Part of a small language model's weights: LayerNorm before each block.
Each number is 128 + 24 x the weight over its row's rms, rounded and kept within 0 to 255. Layers, rows and columns count from 0. Numbers have three digits each. The size before them is the row's rms in percent of the matrix's.

# k: layer 3 attention key, 192x192, rms 0.295, rows 64-128, columns 0-47
# q: layer 3 attention query, 192x192, rms 0.311, rows 65-128, columns 0-47
# v: layer 3 attention value, 192x192, rms 0.306, rows 64-127, columns 0-47
# o: layer 3 attention output (transposed), 192x192, rms 0.296, rows 64-127, columns 0-47
k64 101:162066121152097112067113139158128116132105126128125133100115099092128145199181122148166142139137154088145121132101128173114107116129111153177122
q65 087:132135108144111128107128104090133110149086115118145131146157134164095102120141127127119139125114103123106136166102178141116113154116146138124090
k65 105:147112112101102111130113135115129138154147140097149151172160132142106160137172174145099134118150163134105178087119118134140117111187108144131112
q66 105:141142144128120122095099138119102102132150149108106103150118166105130117123142074129144181119154178117103118105174110153127062139133132113113105
k66 104:103086128083106141086181134156114116075108105133133098128117128114142119109186110096158121129114149123110155101106145144089127120094132114169111
q67 096:109135167087132161148116183145116133132122157137140153097091135145141129135151144084088119094108140133093122125064126129133116134127122144118127
k67 096:109150126091116120125129099108123110130153102179158175167165167125073131133130085089151135132155114114171147147115105110115173113136154087105116
q68 114:139104120110136151110125110158115137119095115099118142149124188147115159110143153165127147133085160112065138132128098142171071126128168132117172
k68 100:131112135124077120151128127111194125126144110157140105120141114147123104144146129142104079155070160135102105099117140112089125151180097154171150
q69 097:139115092110087120145097126123116084150144095108131148155127123120105137146151117107141146127122152113142097089106201132099155130142152123123146
k69 103:092138170129147079098171099093179096111092104126082131144176139117122136135116138111103108148121125125114142119096159155121125167133158139162124
q70 095:144116138126101140113151144140142117123127123103154101127095184095143139133100114151069095131136162135105135139104105135095156136142127145131119
k70 098:162160139095095105138147132168160140106128117104113090116181142114096113126118146151148151068107124115134117106113173110126074123096169145134113
q71 102:130165146141164145119159142067127088111121121134123105099123135106146188135109111140156106096142157108118114149129154112110136160152145084105146
k71 100:089132106153125119150127193140154112100121135166105119111096126129121146149094104085133084097100088151172106108099121098111186091128141138140134
q72 095:150085150109135090146156123124095148118155148120099127105177125098141143119142106091146134112127116084160115122125149131132087099143089091135112
k72 091:169097088145151117083118142103152174173143131162140134154170153091128175150096103086183141118160111122111120127138144107119127123098129143133098
q73 094:097113109115094157091127139123160160142131134170130118144146139091166082144129134134153084111139160100136113100116131110108127091146109108121148
k73 095:134139074129099090154117144146112087124108133155061147133134143114121154091135097131121098148100187092114135142084142135143158145155103128116148
q74 098:132148156143118114121095151132131094156105124139118188127124105144154159118139121157132126146113101147112111078168118093103168063118115144158101
k74 102:108118098157112141108183088145138124127123155136082096159135146163133135110130130092127098146118103121134094162156135109146088120122137149079109
q75 101:121144107136132094112132082137144095123084140170097125127127139126113132098146121139146120143122142097082143121137142127118083102108159146106145
k75 096:149122123097129102165128126105168119106072145111117134119113115116154143125107170150149097142138151113119144131121053124157151144148102135147098
q76 104:142173138098132134148102134111084150126152096126145125118116093106147161112095153144181142089157104127130176117077109108153109159112134163106124
k76 089:184176149172148139092119049170103122116116168116120154131106131156118143114108129160161104135121112174140134129168144107130121101151134126118159
q77 102:136118099086114173120138096131106125126174114097182132097126148137128099062112147097096157107133130185082134153129146097127136153110142126122105
k77 094:102156124127127136137073151093109171103096120121098154139109116110127153133118127136128144112111097112172160137087116150121136139153104111089157
q78 104:087105158152131160097173107125144128108100116122134105139105141087130187121119129097112117123111163119133161097102130083138115101102120101149142
k78 099:073140200146115134108142074155126111093122105109105121118111161128123188099101149131158152130118154132117125131137115086149103129116103109110106
q79 102:112131160131104083104118131151153110140110115101148122086113203125113114160129147120151114143152118151117108087133167140126118178134122121139109
k79 099:117144094116113146124100106125136131102136082135181115143132101137125139136126127146122086129132054136146131139086162111129158133121177141121129
q80 101:113099150185138103115142159160134127123101124131067113115125155155116129109122140139153157105120123107088131110111138151149121133130115126110161
k80 107:096124119127109101119122114110166132119103101085146084175148146130140142131143105145142094117132158104115124131088116133128148105152149110087139
q81 110:112135124153127135145171130152140110112122113163141094104136124136131125105119115154110125099128153147159132118124150089098138144140108119115156
k81 100:167123126163126129172124162111106155153128123155118148146152117127210167105099092113164133111085145145123128117109139110133121117137143131119124
q82 100:105105151147104115114165111128068125137163146126121157100126135108095124142148131161132147121136120142117094119157164132138110120112118109137096
k82 105:125130113146136131152133124093146139190133141142160060125131164146115112077119121099106125083077144169141180096144136130145106158114132104109083
q83 096:127140119131123127143134123085117155156088113170114191158099117152153155125169105103096136106157154174123120173154170117130143111158133136158163
k83 098:201105152121132146189148150136129121122134193119156137179130153125119174141141088113124119162120095151136118115105103158134137128112095105135101
q84 107:119146117176168092144088181151119092136107189175110073143169115163147119081163098130115126136089082154139129145117153113105107119129145125118152
k84 105:142096123095139125187106116164158097099142124142140135118144160154129132113110133125137069136114129096135103109107117072151128102121162169111119
q85 094:167123159153108110139119132167100121112176115170087076105127116130175139138132158141105114057142129163127114141149124177121158117151183087132132
k85 092:159112055116170142115101113103123138137125111132153078141131139124096103112150142091086164108101121095113144144070136147123127134121164156122103
q86 101:144162138118128089137159145107169132132167102176146128161095096143106154127145127125131117145121102150108117121086082120110105121142098102134143
k86 096:064160121146135120140089121155100137117125126131166149138151134104131168119088141135090145104132140135162075135143143124119110181132118096109152
q87 094:122125153091180124125145116159143139135135136087137113123117143143148122106119139145112122147155136133121126089087107108105140138145083129122116
k87 095:074107119114131110150128131141117124096144128128120153170124139105149126107118094114142164126131122125112122088086134149148144064129082146139118
q88 110:113137158137161142138167125138130110132156165095133109111135125135084128126142109113128105148118177131093124123085153118138197125147148135113124
k88 100:122105139144129125097148125117151147132137118156122123096096141119135155106089134146155160152125155160176118135110138136121105121168151151197123
q89 095:117152122146124150133129145147114117164152143097120117141165114145112143151155184158123152124130119120152149128121125149149157125153106148116059
k89 100:112154161113144105121113105122118129085137111132133127134102129168107135128121164116095082162122086147128072134099144112093112134105136190111085
q90 096:146160115123103155140130169155166130122138115118137114156114097109091128089105123148112139145136130139123106115123118108118153108134177141116116
k90 104:155069141110154085128067127128102150140137129143097142122107145135134095138192136115138145128094101107157118173189093130154116141122142138113130
q91 104:124071121113120117154126139144121151085094141115168168113121112083140119123156114124133116126124139125132152110115110099155124111103133122100155
k91 097:126130118127115126110125122129122077149103152146114128157156123135147124125101128181154092176163138120126158141119135115146087072123134143119097
q92 096:122122177116161125136112130142106119112128142100141113116135095090157127120126099138082114115095134148135155134112151128095109099143098165136105
k92 098:178139126132114137166107100157126149132141127155113157102099127112113112141098096131151107131134095125159120129118113138164128186109118147147131
q93 097:108109122135126149142121135157110110107141138141066119145169090130141093158102105179081119131130146085081135121071116144130158157097134151164168
k93 096:142095111167088154181106095122130132089075131174142107121115128135136091140143103092100091110101164102159159139146124100137118136154158140188141
q94 100:135142108125123095106167087148142074168125164126141104154118160085099129122155159138136098109171163113078123122120132132112162122111049153151126
k94 103:114159119117106148102093117103172139144178144138109116133115126104137108152115172118129141138090135113096122138102124152105119098130107120159111
q95 094:136160137097172181176126115107089134131101116131104124107130077123125116156148115133082118155105163099129126148145152142161139091159117147105142
k95 092:137168154156163073143129092141146142138080114133125144107183102153139139089145129149108132127129112101108112106123083134117113113149106148093158
v64 103:103124092135059145137134122143133146158118123101078106126157130095192094117133116164135104142140112156103119135117107109088124113111100094096124
o64 101:119145137149139097126138148114121133120089127134179136152066097132108107120128153152108149137133123127156107106142075135144177132115135128165151
v65 100:137097145126121144140119189165160124130124126127126134140110148103117152130144130083126143164148121148114164154121161097109137132134113173095131
o65 100:122133125113133110149121105092158113118168115096138121100128111109149120106097082153132164083112135124128129144070144111115120149107145105105126
v66 113:151145106137094138140137129128085138150124143105146121131156156139134173136142153158125084123170152126146165130136139104163150126140106142116130
o66 106:140115143084137150172128116148141113110139106161119136098118081141122101153152143096112120111120132145104149128147137159104145125132156116161143
v67 099:143116121195133136169156131133117124134136150092164149121126112116082159128090103146089096104152152107134108132101121136143130118159078137121141
o67 098:170146187122149080106114126140119120128093071160099122136146140134139093113158124125151146140142115116139144105128122119094092148137118134137127
v68 100:125107094138177155144152114145180142126113156130131127124159123161169088084142153124098125111157133093136106132110100141099118167177076095115150
o68 100:131120169163113151044116140147103120127150111100132098169107150110085125121133120156099131144110109156138106117164154102100138152117180146087107
v69 111:125125130145108130115149164126121122115089131128172176123071148144163139080138145146171139132099123108113151151114149153120110158139152168119090
o69 105:127152132114143155117117114150119087129139111161093130119130137062167117124130131087117121159129178149146067128127105130148178142146076101161145
v70 092:087108130137115105161142115128159116125095141160122175138183142117111091138130090114128122106105121115160149130169153125146161131123124152113126
o70 095:125141110099107118092159145170121112110175144133101125093145146132095150095130135145131104127158129137106132131160097141131134150130137121113150
v71 101:116133133107142185129102126128143135108171118131145112149161108137101114141124125100091106103095138137113134146140135189161144095110088126107090
o71 097:158149125108150123126143133115121132100139125156174140072138136152121121129127160134146084148161149139091103125126163062120118154176150160117132
v72 098:125125086132138136095096167142136122138129089092113155153108172101157128120088129174144140142174132128138142117093116118165117130136144113128155
o72 099:175145136148199153094126132124137146172161128105143113134112128122139134180142115127147125125115140152095085129159163162126114094148105138134165
v73 096:151090122138126159083149145117161126145138131153104138146125098129126158170165136186102113100130128089113101116113147111141168161108128151141173
o73 099:134134090111135087139105145131109103128105092123114130140103130109109114133099130125145127148164117163110179100130099155140093113126130137123148
v74 098:115108090082107162142123134142168144174106113148140141121109116125093137124137150130112142114140138131082104094153095173134119098147098162127141
o74 102:126128116142087127116157167142108141052141127133141121122121127134130128121126106128135141142143145116153104147145118138146097134088157144145127
v75 097:111151107102147136160117136117137104150121130135137105149102136124112071117084136103141123123106122163136135144108170134153135127132050154150160
o75 099:113109130134108121122138113127088139126107108141102132083134117120151149075151107134141058127088141117087100103140099120140181105116142158139148
v76 099:080162100129138099093126087104141191133136133147136117131114149145123117121089151106140118123144138188132134127147125128160094127121117094124139
o76 103:174123131093159158136116119112115137148151143076168109113169132103130141164136137147160091125139144119119090114130136104135148145168121142164128
v77 093:156125100138100157154101120123093175138147183111162098089118143107095131090130143113119104151128150108133119116101162117166115146155122124165128
o77 091:140130107078134134157109171140145106141104089148120098163166171123095143129133097165107160132160138099081091100155111123097113149087176152119101
v78 097:116139114083120166094127113151069129096118101125088104132175138069141098114113158126148191139134148122165105127144110133105048140100131147134162
o78 095:187135148159159102153137128118141111183158101144115166141116136093140153108159113135120144138123058169103123130120118129189162095145123161163114
v79 087:133160117126140132137129123089113119104124108126156134121117102160173108129150106102135139097136101130166144144116088113182122082171131138107159
o79 089:126124105124128099122114093132151092130134154088105137116110167124136116159131140168136072117105107128065119157120132101075142149077151128121142
v80 102:117160134128099122123134096106103127137104146105107136134039087124119113128148089128141111135143139134183140132132106120132118132159088077098092
o80 101:123106162196116149130136103157096097160132084149115100108116126146148115139092113133136116114118149131087129153115144144104154175088146107120137
v81 100:093119159121113130161129103128099103173143192129158177146118125143102148147113175131129096105115116169127128134117161151113079180100107094115164
o81 101:152084101165144131106124112178167163137167108119116095095130110163120154112177108131089117173146119124136104131131116148135104124172133125152097
v82 095:124120131117160156080139134105100168093101089066141173166149203115070144128103118136133109110113167109114128173143151131128110140155121153116163
o82 093:098168100169120138190108124164108129110126101131116103108095114148131121122168099156154130150112093104071112089093170132157148100152137120133108
v83 094:110138118085115122161125117167136129089099093160150148119138133112170104173147162146117097124138137113127118130111154119136120125133118077162131
o83 090:110146128160127129155120140150117084128124155107116129145116107104070120120142125122104126150182107141122145134123121136140150130102117159089085
v84 097:146072170129119139116090158084138115140141152149097136142105099124165106113160126095152148133125124085092083138132145126145099112134132126114120
o84 100:127157134184138150091113119130138151092125112109123109120112160124120108149075122157108082115091113120157164146146134160145107143135108154149160
v85 090:120093137124166106153130153116164131164113128120156132162140141172126124090145105123131174133139086120140137160146142122109121133148103114133099
o85 092:107147102089104171128107117159086107079181128160115118157136164094121116122150115101112145111166149107090123153148134161099170104132131115151154
v86 103:131142141102106154110134130096125151160111131091064156184169102114164127153132136123155152108129129167150114139129081149140148126135156105121094
o86 099:143119129158104112124123178131173150138166100128110096116072096089153115131129137167153131108163082097104120127121119152180139153142124112142175
v87 103:093103135142172096142127103082102173115126100103092135133119142127075114136111120109141110095102138119154168160139080107153142163107152113158122
o87 099:120111058132134120107125138143097102088125136142117106115142127139150151115143169143130088132115115146114141111088135135089146100147117149118155
v88 097:084148135157132121110134135120120061160162112143157093114123104084117146161126155152121137155140180134101145087131154130146125127156144112159163
o88 097:167088132158094117138148159151124135155165172154107155158147098161121136118121092124105142121052151146164124140142116114103124146148123103084093
v89 107:132123096140082143128117137187100122104129144116116099121158125093181105130150088117151095122094113117142115126120132136097149136127109110158095
o89 104:139114140113143141120131103090127106121097139118115160150104132160106169142126166162122172175151109123142137146139092111097085120146125155128112
v90 097:148102106128139052104135130121103144161107095129141075171119142124091181149147098136123134106086126120127108135119118177135130127111119114125137
o90 103:135136132116144165140111117167135150111099120121128177132133138139120114134105129144133152165130102165165166128143167071119119152122125140158178
v91 094:104133098147095111159154137120123100170140080137113141170068068099147141158117143108122146163116175137153107129118154149142125124143165177082137
o91 098:140128141106145121144130149180112165146161111110113149087161120129138143153119126121131119104069129105145158136108063120138101129096119144138085
v92 099:152154131126132119108130115118140136122127091112113141144092117144126135147115102130151139128127173076152119116123097134145097124144129173111128
o92 095:151148085096125081161083169183101149112127139146130135135138113111126132113149159088116110128082117143065135129146108162119125100096125114141133
v93 090:115120121106149108161121146119149105122115127111159113132102142164099184105141144067088164138158105099113138143170136103119122179080120158133127
o93 092:132151154126096148168148144104123122148137103132153127117106089148136105079155128161128105116097163152166143150090171151122109142133138109121155
v94 093:126178151110118111142146135105113131155171140100130143106165108150132146094128125146142087090153142132076133100099165166095160132110128101144132
o94 095:101112125155127146102130121132087139090081128124129117076151123129123121138123173136103146160110097090174102109129123117110076168155130131137140
v95 094:138144120116144126078118157112121113124069118073094136104115147100139112153104126136114147167170127139133112149094125140113122132129148108148165
o95 095:136141119142105149150122105148143103141158144126146164135139145152085107144137106148138106128110135133114172146192112135161123126113171121133110
q96 100:147140118133122136151151167111147119108116114150113131169092138156145147099090145131115140121122133119175154114123133109114149100127128099150153
k96 097:116091123099140120163098129125117139138134150112119105152129149164128115117120137123113137126114083116150118137130087080105132132120157153133117
q97 101:126128093087148124131127175159123118129161110138139078080080133145157154122079207179117119121096118108139136125112150104152115138122117123123145
k97 106:123123139113137147138148082105111094116117116110131098110116144131116106084150175165106121127104128131101102161107145144145117128154097126089178
q98 089:121163132142164126170126131111142116100148087134091150114159164134146147118085135110096129152153128103131155149153093165094156131105201116160096
k98 096:090146099168160124164101130126130103128124082163143113117092124153111141142140166130128154121116118140117121159138120112131144121122128099111078
q99 094:077155118081133146105128127113112113094153126163103134154098119157101144131156162170171122165142119107130166125125110143152087139116101153126140
k99 098:128098108162134119144147115155165139128133152123141124158138137149095091115153132167107107123151129114115106109143120135079145148132095153143141
q100 109:170136120100132158096133107139069163144139106122160130151085082109131159168136104133130117144133199134155113135146120138146096149122133142115113
k100 095:126108138168103092133116124119124151133149139133102134104094121125134106114090113111130090113156076152143155132111120110121130085094106151119144
q101 092:118156111147159151136160149103178134117108143134122071070123117137106152067148137112122095122121102105141135134116118117130084095120143108122140
k101 094:139090117164153098151123088137138171125118068107161143146179107164103162101169142115113142125152145138125108145152154114105141090143126149121105
q102 102:101119132133141129132169131107164123140152137128120088098100119125115125172151145102139134134067090146117128094086168153102144122116129141123174
k102 102:112150151122159131154171110140137140087133136115151106116119124146131191166099136077177155122140133117170072152138097096089156084171126126135125
q103 090:109162106123116156114152092144165113119138159117143128106092131111162114171158144130130145156143113099088108119103115116138157102138113115153135
k103 096:105129127159187136114164153119100154112094114156089153113087129103113099119081159135157114153099138170122119140098173143147148148099136155104130
q104 099:094161141143122146146069160150146092135147153149155168132131101125107129135121139166087156136190131079145102146159127152118143140104127151130105
k104 103:144151103141097137152107124124121133128119145088108112099126105127100126150167111157111131110147132132164120152150101121156105164121137116082130
q105 096:150093100124146111094109143107132107173082108122120148147142112123126148141115120079101126122145116118137144148121151113164092135137162142133178
k105 092:137173126139071128154111126179104131178114079143139157119118130107117141140117113141141110141167139136127131111152152099121158149154109122152122
q106 100:167188105112104127136087120106147149153123143118113131149086093137159132098124116153115105142101115124106079129173093111135150139136157131139070
k106 101:152097176138165115125082122134118138163124089110156128129165104130099116130148140140120121147070118137120130154112093139172100129095113095096151
q107 101:088130124122137130083169160123163148108099142130140119103123104119126119136127139126113084120083151159112116123124136065149095131127121129135099
k107 100:095113179116143182128169152111122115097131123116148120163138155134126148172089138137096159111110183113147124080156105159103153121088135126125106
q108 106:100119117143105120135080134090140092145115102167140125119153116091110159127138041139120117135126127111113121134144125187136178102116082065131128
k108 098:097121118124128112118119140111133165128127094129084169136108129102158104123140102145095127087080144172137118149101096107102128133151097105131098
q109 101:189122161108140128100160099162209143120136123107132155146113139096096122087177126148131157137123149115124149127152149161135101134095155124086131
k109 099:117125143109144131097117157117110096102139132092144115138160125111140138176129127131153146129174129108128071134083102098080087137156175106130124
q110 094:145128140148105110128103084191146125091111127092122142123131116144112118076097142159115057150171163115167105091144138105136097136165122128126093
k110 097:128081098115141090145121132152164081119132167112104154066148155137115126177111148122117097139114161088105113107102141125142050093123118144102135
q111 099:087159162107122145139097158143136116104099095136127125142144084158113135100123160158101110178141081137140134116093117124119145100135123155115141
k111 101:122098131116164125154099155118112152142132126113131172093103115145178107127100105163136121155138127162103090086128112115123113162122125128100108
q112 098:104156161125085095134148138176123098178136135155085094158175171129107102136080158131149134162130113146109133098142115140141150121130089116128136
k112 086:157126092157144136123135126119095142151105148144114108151099150112138167111151121117132125139124156154135135106141141135153085147128118134156121
q113 098:138155139124158096150122132119176122131124105108113116083141106141112191088125133143144135181112117128143139096146120113168157107098162138107133
k113 104:115144127154139096123146152147138093110108133152153153071114145141115099109162145077158119111142099108168107160142107114141127120171155147135097
q114 092:123104144089175111161106143104150123121142141149115105137121136159147105154168100167111136148162135169122095122092135118132099145143156102105136
k114 096:135080152130147143123132162109123179175103082121132153158139136104102130117106111093128153124124119102098084157107152044095108135149142106111112
q115 103:147132155142129112109100139134093113140107132117140115131142124098123121110080157102162138138159138162125179164100077102068123120151103096136114
k115 101:101114131147124112139118193128130126121140174119163150140135131160172176121130118104111141132109112164123110083145132133140146095126102110118119
q116 096:146101107120120119090135103115173147157125147168130126087176103120119146144126142128144140153167125137119129149112131106117114126111143106119096
k116 106:141123130132131138120123108151140134118129128139100165131079143105146158154127097138127116152125082114123109143101139096145133158106145146144086
q117 097:097087106137119089146141097143109138115139118102137148087139109156119150105121157089107143168123159137142141163119132112134061102114124094094087
k117 097:122136129134102121111106109118174125163101101101071135151160115136146122145105138115097061060126111145100164107139124120129123116127103132100163
q118 103:144096138099110142116113133158080177130112126114121137120097152121098090152151088113124119126146140106142117118113123155162108161147144131133088
k118 098:097127165127125142126109116141136108089144105127163155084088142117111069122132142160151121116174145123159147119152151100091091124111109111172088
q119 107:136153128134151109159087148160113144134082080096063136106128123101131146097129135170153111134134097115147163116118138130173147136112133095120155
k119 101:103097120144100153131102140101089074123137106112167122129121142090131110110110062120144135136113143129145136108127119129121120126114117125118134
q120 100:173148135119132107121106172094164105115123123114093160138113088166103122131114120095121142140161113149102149138121142114111132136107128085107114
k120 104:068112119152107086118185129126132152172102159083138113159142162136133136106138136112146170129130171140083192101114149122098115135139144146121107
q121 111:132148158118122152123139109117136152103147131124167118116155145150158153086097151134130135112124130122138109103110159114101098094131091113114126
k121 103:120180149135145100115137137150153136145142134125100130125159100129104142137122073154132126137121129111138124199159142152119101183080095131159118
q122 096:114132148145120175113145160150111145136119160146158119131114134125090100140115131156113132119114130138156152154116071091141116174127170139084143
k122 101:177099143119109145139106125123099139116136121112118107131164143168123138154153149141137116152162115147175111138161110117085109167087171149164120
q123 093:182163078106119142105163127111152125152143091135165131107103097132094086113100170136180157113111173112147124141140090166110187091151118186131144
k123 098:099144144133165125128162149118094094123126176160117105139116117119144121148083139122133142126132103147170098123109145106104142096111088114135215
q124 096:134073073124101154154128121083142125159107116093092169154110142169164118132131094140132144138164113124127161096108175163154147188071104108161157
k124 093:093100160124092111163123111144100071113111105133157116134127137132087136131116132130149117155082157181106131138055123106080120097123134166135133
q125 099:144160124120077134106131116080114131119143109112137133157095111113118159119115135098130212110102175101124139147079136113129114090138127162090118
k125 104:123114122116147141106187140076149126105141136132156112122143147131122175109130148128121133157140140158151137096087143167166128134156105116168096
q126 101:107090143103168148149128120169120132119128101133107100126094136148120126150140142137149162129136144096149133138082120078111127133076166106131121
k126 093:148132124156092101140115140115160118080122152115141131159142097038127110106140114098158135126119131137147142119112123119141193125092141123187123
q127 091:136126167107127137126104100106152106118103122127149165091111139115060137172130152116123178117148114120131129136111127096121095110116131128123105
k127 095:129092126115089122161113118162120157114107127107157138148148106071169174092120145122124111130174140112144106149157146129134122157117097162126123
v96 104:123122132123127122098126140104096114113122152119149119124141147126116162153143148156130107115129146117151097137133145127128145143110147167104130
o96 107:148123135141118136141111130147116133119167113135124119112100115099189095116096126111131163106151076151101155080138132106088157158093088090143118
v97 094:138167091160149121169140098162109144142129121109116129107162130151134135142164094119083128098086136125142148072168121156133116122137120111133132
o97 097:155064155148090136114143128149102092180108094099160113127138140135082101113113128136141115141116122114122163127158124087111056164104137120094123
v98 099:125103131166165141128131133088126160105102120167096123080142168163153125160177109097097144158111106079131132128112122071147130132121112132150132
o98 105:180150106111088121100106120158105119117158143112120067150118156112100151156088093162175082094114137143130120166143129156121129111101152139138144
v99 092:131098126151163152115116153177168116117091114125161094132188125136122157131098180145128154130104149120128143119154130143131128137118147148124127
o99 089:126118143122160108090107128099113170148174122172108200124133121107090144113119120084137163104144123112123144148109097143110155164153085096086079
v100 099:147148101117111096107110104111154164128113096162150144105125123137119155156124194108120068140136131137137129122141077122111164085122168125085124
o100 098:142128157089135146109170135138122129168149186098112135178142141128128098107097117102129155162142136125157130132088120150132107125129104127091078
v101 100:144130136128147108110125153098112116150143102170144133116127104158162151121139137137176101119143129112100144134142132109122160173132139149087147
o101 100:135088177120122169119158110156156127120139125105119125117069109102129072110143140162138122120098166118180143119106121118117138120129132149147098
v102 089:134118138132191096123126078146146098122118118125150153138082127130098129104132128153128124126117118136154138121117088123109141120140157122152146
o102 092:153120092119066133101183120170129152139121140106133135130150118139131151125134105099120119127121137130152120161138154125130083127111113083129114
v103 099:180139148133131120086107124150126118155109104124108120136138165108165099122099139092133114056087171094143159145091099153144158130099133122144124
o103 104:078078104116105118148120171114098106089122113113163091159113152121100146097154119122136140145138110104134115118152101110131158116134159094115145
v104 095:167127116132101118160113125131158103105133112118143149142127121108085131133105143134102091108150173107076092088131128122107179147144130136120178
o104 097:116102157149129135124116110133122152113176124107160165109150097116124136161121105110087117149141123148143156154162099124131054099079109121114103
v105 096:122151121087135119123108103139143164130137125104147137114114100210116101143117122170141093138164136097127099123158159096147117127073149134126137
o105 100:081127125141101094120156169095078144127142121123094152142107126104135132136112131123093125096130110153149129136083095168113168099143121101121109
v106 090:150112120127101078106147106143186145102121134137169127106124120127080094136144196149127096158083097108137130136100120145091141106143094136111165
o106 096:135128113165160169135110164140138117146143122121097144135121142106146155091126112101097136098154170132182139118164127131133150114076102133129088
v107 082:119126106132156133124124105141166121119156114112165085139151101126168100177128091077132121135129098068115113110093142115153121155143089117097118
o107 088:111123143130121122135111128112147082140116109116129156151118108152101158095103097136096149124058156154137132117141087091155098106090108098112100
v108 105:132103132138132138124115113120150109144128136120129148163136109089112106161102128074103102118149106148131113112105121143121127144140089101116116
o108 098:134159134155180088133172157138157144103116145105130122166150136188156166122141121169126126134128154120131093105152116134071096109102143165125140
v109 099:152076105165139144131134170097144151124131133114137165072098082106094160120101099090105167136140147180119135124139096110129140136126130157090120
o109 100:108152138091133118101148124144117118122101073130149107130136114108145118098114124155130084138121141099095096089138128122151169105171139096122138
v110 090:134148077142100086130136157136136104142146098157113153149126163120159096166147129092143141112123125141118129150097113118113168115166088147140142
o110 096:110110132063075147144151120079150150108100109108130107111100114137107101155110099127128151130150151136167092108133126123071069144126124114142101
v111 084:103183119106131081083115090132171095135108128136130155148128090117133148127130154100125143146148129086152127117171119161145146167118135140158136
o111 085:109097191137095119119128144123099130123139096164142145125116106141163117155139125092117088118113128123155126140127163133147093175136101133122156
v112 101:140136132108127128106132159140141145162124120116129131113124141128173141130092114153143120123128117132141142154117141087117167139086133115067140
o112 093:083118113132141115120136148132156133132142152094182146127090166139085132101141126117103128109116129161139138081144101151146137111154115106177099
v113 084:118128141130138127095139140135106103138163103124134107134083145107132166115130171106118161154112095140169095168133144176077119153162129093103139
o113 098:124145096128133144122109129122109160139127108123127178149118127153120103132140111106151110127122142115087101081148121093120147095106150164167138
v114 094:100083139073144084110102152133124155169077157141167127123088087151153091092126117112076132126137131133092092123143138114132096086137128098141119
o114 098:128157123160129165122141125130112128096142109151129113129118161104126166119106112183098140107057133117179159149122119146120140151100117131145141
v115 091:107111182152135150126092105128151147131119094109116108068134157096116134148107111145111095201153154118123120104099119109130147114153152133150128
o115 093:131145108106155159111180141081119108100155114159193125187147104134115135174138130135179150140125138122143131151147104141125114145129139094135127
v116 093:139114145118106124130111111135127105175114071139114119133121087148092094146123070161137126131063150071134104113122111171110127114108203086133131
o116 088:121127124127118160117112105138149118122127124156158137124110140138167169120160140101124145133129140139102149139114123067152096141132114107069102
v117 092:093125098109147139143140085127112198171158142136107125105130134126102123151156116155149091098128109121120118086103138127139156116137137142145159
o117 099:117157136110138117099096120135163118132146171132146161135087130114117146123074143115105134132181123158147141123173121122128105121133122172130158
v118 087:118108073120117092114130163183133158162145131111107138134123139150130125151098091189124060112141141120159113109163112138127142147099096147110089
o118 088:149135114097132120161148136095122065092111079141122104121095103139174118110136125108139166183129153124074123111088116113111161099125109120136116
v119 095:101107186051119134109113126155081138120114120116109130128128057087119094156134123084129116116114144150100105122108133124129145111141150156125162
o119 100:145117121173126095149138130144176108087191163118122089143133136156125117086113138134115130115120086115138160152118114134157115146149129151064098
v120 092:144123150119160112178168147121163104141143095148127131132125134114107114075111115087092174116114127148123144137182153172128143145120113124152126
o120 090:153105102148109146047117135137101134103128130123113118115129148127125121119133126096159137146166133115133095101140147140137144132128140119132130
v121 091:116117098125123134145087118151130111112125147150120096112117097127110085148148134091119115126072142135144088095171097131118106130123099152166114
o121 092:133146159103114148129103150095116096125113107095149155121155153143153140167081144113133119085146132101089131127103116130120116175155128108132169
v122 104:048126104140146126083123112111107129078131142102117155122190142128157110140111111112138129111133120102094111129153141109087133163071129118137211
o122 100:176138108127139117110138150121109135133159106131123119105086117103116147141147166174149125161167104175103086129100130130169114084151100091119081
v123 087:116131146136132099157143074164142122152122146151166161151132121123143091145099130140158138089109128101177112112090109130080063129170108071107106
o123 091:139082111135103125144113145126135164096080097056112147145109157141123116123103136170090167124181141152121165141139167081111127153111126123160153
v124 089:134129102091137128190134120109069136137140117077087081152121113088124144176100157155125152095117141147105126159123123141149144106143115098125155
o124 095:142147125177140111117148159125179147100140143148115144129127128132160124147170153088126133118125096081102145127140129116136142140122185156127084
v125 095:126129083113122124113125121143108092154150155144134086172095141134113098150130141075117147102109128140138101110117137159145073169132081154131124
o125 097:148150152145152104093084177143119123105110112119108160112156125116160122100121108113123069150125084151115149147140086104125133124129114138146102
v126 084:133086115117121134159095153128135153174186130155124143168130138126083139126079112134109168133139131123138151154160119112095112139151108136117081
o126 085:138150095121155135116127114153115142125133090128116148127144102130115135132155126101153076116174122106150091124124152151130114144139099136169124
v127 100:131133137089151124104146125115146127132099127181109097116134146093159085095166096109062123121133145134165105166155129094116113089147120118101152
o127 096:112155136162117156168085191150107123132114156153148166156123117167117176133110102145188118131129135158119141100112122139158131109138145099144133
q128 089:100134097102095179122108126121136124112111166107112126153146143143119152135125146154104157124087142081139092162168118146158130169148103159154111
k128 094:155120104108122092146130121098158135129110169134132138159095105142140090113142162130126111112126138114104154077107098096135117146119123123117144